From a checkpoint of a small transformer trained on Wikipedia: biases.
Each number is 128 + 32 x the weight over its row's rms, rounded and kept within 0 to 255. Layers, rows and columns count from 0. Numbers have three digits each. The size before them is the row's rms in percent of the matrix's.

# layer 6 attention output (transposed), 320x320, rms 0.0858, rows 95,127,159, columns 80-119
095:168179082115104165098097119095099157115140098035185093130073137107154135154182115118078128212164165146126111150161186121
099:148125082155135146129143098124176102149158170049137100172134143146183158150131126168106097129101150155131118105118135170
099:135160157102105112116091134138197106137151120141109069138152133224112112119117109076186178108129130122137147158131144107
# layer 6 attention query, 320x320, rms 0.0609, rows 160-185,192-217,224-249,256-280,288-312, columns 80-119
094:116144104120065098098075149126134066118113121169161116141115133152115073108068114128120134157153097165083082150184107124
104:156133135209153074125160053122200086141134080135133193184171133119130122124143108125084165042153018140105133163200117125
104:156119110076081114118163194139105107105167144102132050078109172177116161075170100088101145166102144096169109133124045106
093:140137086152145096105163104143135123101123040144118113113140125154124115125136129116066130157095148116126157119169112126
104:114118134142086142164173137085148135096112039097081159126121105158099172139109193105091089147121105048140103132130200184
093:137154120094125151162114112128128131148150156112118094133088103139157150158064136086138126136180073101113110148079110133
093:130141133156176110132132076109086143137074065129117145080156132131104084114094195097192101108108067104152154078102093166
095:127108118107076030177134148168085149126147076103176159056106087116126054095154137138139126108096113069120101130136118206
098:127123130125134147141081181137173094107180109190114132105148086114110100087117141135138149112131132192163119105177124112
095:108158145071070141137033145108086186131116135121146129134151123109114070131107150123130113132085171202131165171134103092
113:092172159131064154147122111102106102145106072174184175173175104145123113140178120131174160138109191134114157116173146122
095:181084082074149098162150068148077128127113141097120133153123112142168160135149081104134141126172126108120102134088130102
107:100121149141087136094106135124108125139120129138139143092109126142066145125134063115103068101159199116179145115159125121
106:162128134164083076111092133123158173122102075114134168144126080078097141148177144162110175108081158121067161159132129148
103:147100070100141073114153151094142134108146112139133148108121149115116095153089103140114091112054130109083114149181140095
088:088129158139131153092134130119171114085159068116047120041156102132123142109125089140066123115137126136146148111174146069
105:129093128101137098059149100128062071120111115103088161133155194124095135127162060128130126111159116055090152134082165122
107:188142117137143142105138106149118152133166165121145130121150118154176144097046095081129105173224079109138106093089118178
107:169127184111170166079209154106099103126152114133098129141095138186146106093169126100149165117121108120142118107122163147
099:110100158130175157103124133144081125161102105196117086101172167100156132178113140111085120091135124087139155112132142169
121:132063110133139057091130107097086120173147214063080112135107147118106143150090108104095094133125142188145150131062065065
099:133163127161119129172123129148092133103139119130146178112110170106101111154142134086181156141131159129175126074187162114
095:075088171159143132104110106150175101144136077165133153132135090080106137151139088147052103085104079136141144105175177139
102:143131121151105097201111138166195174121112084121160121114116097126153093137168159146107142139084156044047134146193102121
095:158071144120109126154096080187092169120159101181131143118168085112103118125151119117154103110074224134102156146108101062
118:118161093182084076177104137133134152117117103132153153102103094163115084141112151155177118142025205105125161158165077145
096:137080157114118103073118105186134117086107086148098119122101152112103127100121081110156149091048084080073124131120083196
098:184121171214176059174131072138107096145135137138132123134143126113146130135076128128134149111146180128110149141183149165
104:127140079068083117136124127211132099091150146078165053096094187114145122088131085097110140163114111136162112151119145103
105:107172143179106148108107136135126167172152089129128160151154076134177140170172177107153141144101146104088103098175136137
099:137110149142127117156130226055158159132116060106081135112080095149124156117144200150058110088161145121146122109131125146
125:155122130113140182133177130123117142101128148107069089131132127114106121086118145133095118107082078110126118143156149117
085:081132154131178074122113102140102103186145146117160119180128110109140108158130129147129096135127202091147077163129094133
095:131156144146130151139133144119186111098139081158164167111114096081126079177080115155109124128114064110190138125097104132
102:098144109144105099127125103173108084089160133141110105147121133077126115087125111163104138145054067153162088112148075165
098:088126149088076043184115176110124161142118128088147155122095183112121113115190137154136142132116167168075131185097139149
109:067149150155116154166054148105017162134109117152184161106124105140079106140167205181177105118143164120151135086090123111
115:184101115146128115148129093144121149115172152107109121127203153116166134084129051151096154142141096097139114144107105175
103:094104129140083133097156168117148173157136140159140108092086153128137119155115100100094098090120121199190122143134085137
127:084181150112074050147151156127088125169086096126152154128142154155138141138074151109118108163092131098194151174120157098
094:099107096142141084152142195144053168190085128087168166088093129123129113155098094171213116123129079178130132137114142076
109:173123106146200146138106053149144145132096037123090084112166145178127105091109177094067103098214152157109106203172147182
092:072143157104170093162152089068118088109117147107158158107104136134159151124148114179146106131149107167059184162152131178
095:143150071136135099162102177169114053136143120104117113147096122153138110132088050103116111166156105122074104085104196158
094:096094163107094193110116154159120136097153070179111117166119087112131135125122087118092115101097075174092109088124180132
097:158103105133183159089156124171081138066104082137115096092158109132140176053161151095135149058180115123203101091184070104
081:078116143112099050131162087164198162093165196117161172119091125114143093116057090152183191131060132149024115132155154090
092:139136119117127139167148155143172162081203137102128125117114158101137089126128114094157143117083126067091112115122119120
092:090129132153099140084154177159199126138141145153159167100129166099122140147107116139149095118068113114147137137139152182
100:095188131121073139202046142099176137136110132183106085174120132145118089174183182174098132207107163111181183140156149118
096:166096112150109115084142090182161106102140119142145171111107154152096160084092063062102128134110217107130116138070109160
112:083156156135086102135119193136097115168122116118179087091095120177101088161154152108166054170100230130159098147121107105
090:196136099091124099122082117177123159124112093119141145127112148153106151124125118132132164144106100169095075116094055173
088:118127113151051105108136108155133121143118091122056101126164100136100152019151184130119155055095122142080101126196117132
085:122149112084179113188206155126128107119125164111182119112098130179151145144181134155165110160049156090085157150183090071
090:078108108147105143096140115164094183158154106097134115095140142168104125100163148143033165164097146160115090155138095099
089:126138159166066181096178179090169085135106115072076164107164134128098116109126168117054140149164162091174112095130200173
100:186076131037187137131139219155079133185135133124096143097124123176169154124113141083170132149151132166102127171128151120
095:084183139089135159116141143158096153140128132153117107100115147105132110084156157146159128178091160146195074139102098169
095:120125175104100129172145151162149133124122130105129152078123041146125139085123167177095140101092071109084189142116122193
091:134123156098146177163125120140154205092169093135149072078201116102167114083070145066104142067057108100174175133135191122
088:086215129109136061147075170162143147112095145112136110119137108120147114137129121115148140146091139072136137112144073098
090:051177167139163141166097104170138150102176091153163128126172153133094108116128115132132092103127140156133122103168089138
084:106150105151123155147152133199112133088183084140125160180119098093140151108137183111114131167109062030160160122156164136
090:117133159177139124118149109068124107134112087136120125068138110132138163160128134141103115148094151070138164064169134099
092:120111130211121096157069090148171175158116097119101134102192091106166131103158160157122165092051192083022185148140120186
095:155090105172140141125177119141203127071174101098162123108129159141130071142087078137157134125097118170125121131150096170
083:095160138105137131150135112146143127109130079163152117089137145174078155127146178128171119100169081130121168116113124129
089:109123180125134109137124125095090076118085101081144140124127083147142134141102129139151115120142088103098129130109176148
094:146125113195143126100094050168121098101148159119098119163132113147104144121086163134191134166134199135136120075159092093
084:120132134086201153116117152095161096137117041157115137138178158180131110090139093126108168123066138139144141149185165126
093:161075161073196177142187115074118137148109053141088080157155153124144172098132209111090133094090168133182107158108145180
088:098167154077173112143159094202139180142103104131147134124084139132146142118105177081100136190093107140121141093114142153
087:170136103112110155150093114113086102099160118144185191121140135144138125147093097128155107113135097156142064122107113128
093:119128110066119116110105150133148144127116139118125162091103142140127109141092152139130165141064090090064116166168071150
086:109175118109125103114112179208141061122107105141174158147156124140117110129133161160170125182123083104124118148156127155
085:122105160087101160122157153156044167091119144138178136074123152164148112116160069099148091153119091114126122128137045127
090:150108141093101149136105190098136139165116142093124092154114065091069090119143120121125119100098183141113197149155092134
110:156084147149116090136194105159138064167073042144128154156093144120117099152055070103132095121132113135074116160187069168
104:181123107156169103131091085134118124132091133177102130097128124171153115091076124122156149092164128216122170149124144130
098:089141086092141118126177116167142093101115159095173127093147145142125153158082085094146136131095047127159123136132121085
107:107153135146169132126121124107175138143069073148120137158099094126150127154156118117091103140148165107161145095144142085
105:125130158086105113141134167143108100153089028094078167150118132094122083164161156161032128163112051125104106119121137164
125:137153138089108165078169143136119124103115141085071106107083118121126140111103107103117139124104076119148115128127117141
105:167122174097185122117120071123160110134104039131130133108110077125115067168062124112135109137081136088124166143152104170
102:099101129185171130132076110177134126148093137134162150119151078091126099124055122152147097122163094106167139058088096137
103:096141121149110065170122117131157131129117117125139123166110168093110083091160140148150101165098080178088089103168152103
095:153108163148092088112130136180140148145167054126149122096157162123105081147166100142143119107033169168115113170082085127
107:100135146210138130202047102148092140117156130168157180171190087105098141156172166171196117083097174089114178072113172129
102:137102093050079170079153137154118128074141115121091136149148143125131148126063128080130124138056087064061097106110116093
111:140082114143103083095088114145117132144091095130175164119152099157134079199112099152121069157158158172154165163148107030
110:111134085098110022162118135144148126146074086111208161117130125163119115153158107145177145131115149166194164145120076107
115:147054107080141099147108115171115141128076116136145126119108099129139117165063093116116145103133146185105194181105115079
100:108119116146101075133125101152137122108105091118127116132151124138132135088102096124141140109158133161132111137102136141
106:067143186171135069150089152113066097183118162120097126115095148148112147060181205138115130139166125086120156173133144169
110:154110101155070123114089079120143094113077137123112064155133086130084132133123095138116115176195113080076162103124142133
101:156087169125149182167148152088141103108152069175141119114116102136114121115091185105128182161075080108100147126172121140
096:079121133106185076152168138164057077151119104136145148138146146115080132156190122129175135193133149098102093151160104082
104:118154160106118132146068083100094118115129179113142093161123173116130147163158141153162138174088173140091157123090159053
112:131162143110116119118126111193127079106146158093170119123159171109130105106167077080174139145074083102132079156106098063
101:085144119105137099096161156123126073121115104174148138138118115124140134086150102149118121131102064180157113116110086144
108:106152103097103166199084156093142137132097139128167144097110064130153105093172142129102115165119093128113167187152109101
097:154158141095106124139128085093118110123141119136151122098124109130146142068135130102106132084154202080152136138106159166
098:103114113176081059182075114079105109124083125205135144134123175119108076107171146162124117107148082123147132132166077137
099:119139146174070080177128073162147053142160160123151102146103165159148167074138129100120157122180145128092074121122167161
103:114093099079087078109194135108131167159156178096169086103130181144100149117123141126182159148100098137111136169133067054
120:100148132151108132125237102150157145142100090102099147093087122145133108126168141128133113133115150100147131098109122074
099:095108107167050129123109155140122129119147101151079123105118091136141159122108206156059144117100112110113089111103156156
110:162137134112103179115121128105161102090151158108094150140108108137147160193085080107111157170132110117103083151120144162
105:129099122081110124100094106083131137118126145130132124072209114164100119164122120151156126080087129110127151176134093130
108:081101115174062084109167103174173120119143072181103155145112116101078116090108093160083107130138065130175126151125084179
089:141089148129195199101155106107177113104125051157147126181111092093141094138116179163164147154158044118125117098192151146
112:093119155170072058128081091127158151128125135181142111179186118101124127137188108112136117137121087157109121148143096096
115:110132122157038123191092144103114120116152108149179194111162091152026122127178145137179131079138160143122154116118135116
103:148109087108147151176098076092134176127116071126097083177135105162114143111074134088126189164110121116109170146163093104
110:130027120153057057129128147106117174123110134179153104096163101082073107131177088172120082135074147145191154131192097080
117:120128111152074065166118069115111141146095124097159130116151107098120147098120084143143097113113140077115117127168133069
104:081170114108162066106142114181172161125118137134117080130109166128130104104102106109128116157068153157071111169097071093
099:124164121130144093130058148080140131141098101112140081110124109161122129146138091149078136121170125110116111171094099097
100:122159176099154083112194149115123083109097158160153169116081142146106117137158132146139175137138153136140163155159132143
092:133121124126160129076090175161072153109091172110124146182103098104151139149044141115112119129160161154081108047106199138
124:120152150102095123131135121125157083102137100189112081114126116115132114109162119125142164146071076136136109099096169105
097:074118169136174132146112177191077127118156108133064155126095175140149119138165095139116124207132153119124128131103126194
086:146119168082082131127089123187147140121095138137064162210124153117120191168111140140134141195130140223073110183108185093
092:093129152094126163135142198196117071080085168087169174131120132126122122130113073119104113140062077124121175113104139107
098:135124156118149136126159100094164132137102135129157196120086072131098128122041164127169118099072142137124152091166195132
101:073151121151099097130149106131157143120126106120161128152143137125158108096211139134173114146178171071131129114136123126
117:159137135143101125140111102152131172115164102110122118165088139119130106111158091105148127126077190144157165105075134110
# layer 6 attention key, 64x320, rms 0.0596, rows 32-56, columns 80-119
099:182166116079149066069177070139099123137098186169139150142055169144125138128120146127110176152077125106115154193140175087
108:153107107139097056097120136129143135139123096130079101189138154157152182166108141089125162124140172151080084142149137106
100:142131079091083113128160112114145143107105133096121144080159185170116091152118125141074104104079140053118150182192134109
104:105165176147159148097100101117134116165105093181073158132139173127059167098136157107160097139102088104126127115147150149
100:090149086123100147148168187165155097137099097152090184167171117119104131111106103114125113143112081115140058118133087167
102:139127029105115177109098147125165154141111204037120116118133149138158105080086101123147110184134119140147132164125145107
101:103203142145112158121152113113125086142157133126134135163136112124129104124186159115132118117076138046158095117106168156
096:173150203123130174093145106148103123107034133195128131124084118129142147083171183189139125100104209225159153169143151140
098:107119187113084137119135168101171140142133097176106092100175120163150068135081072182109192146126079113059157125113149193
096:124147157146173113170151130125120086129093091150159176128098067152114133113099175204137139062151186149071136148114167184
109:087120157122157127178105158119118102133158148159175189123168117178098142172207130112160169158148149135130131096141094123
098:167185103093103113109106136125116115156138144098116106082123118102173164127111100131095093095117106119167146146070194137
101:111078096106131129140180095158118114126089119183104128120087158103140111147099119143132116093098138112144103153142089139
107:091090173102143133104119067170076130144155081149091186090151087131131164133125095133136174154123134117064157145144145124
105:122098121100109115093184096079105115141089108155103154096141084188090151164121132124165176124114145095093095178122163068
102:194127090158200075128168093160151074125169118105154178154122187170146126154145085067096121102171069124115106103157106162
097:138095098142086121131141090233103129089134119115105162182061115134157121139098104058068160200161120122144094101102111173
097:083099151063151097146096118129127173173132146084126149116091092114148122143187090126125045141107090101163115131124115122
110:162148114084154179162111142115132124115180143142111078157090111143235151145136180107135126174168131152087110122156123114
097:176165125163160189140133092200156131128199133090052110121149149152111149119145156138135143162117107163164095122073082139
095:147126102140111151099086126152137189064121206079181128081114131133145124144120112112101085180080139113066116145104158182
101:118162045095165113138086113143113148075158173145127177121131154114121088157100108130131167143112171133053188174088157073
100:143094142075049195107115147142122111037173172101151098092091180118171114129125128132099174084097106098063128198116162162
092:092131182135104174204141066099040101115110078212170154063164145161122141175152139175190133086157151124124154196158156097
101:149127122133123125125108171161104072104085209131106117104165142159103137107068079111126175140094125154098104151164196099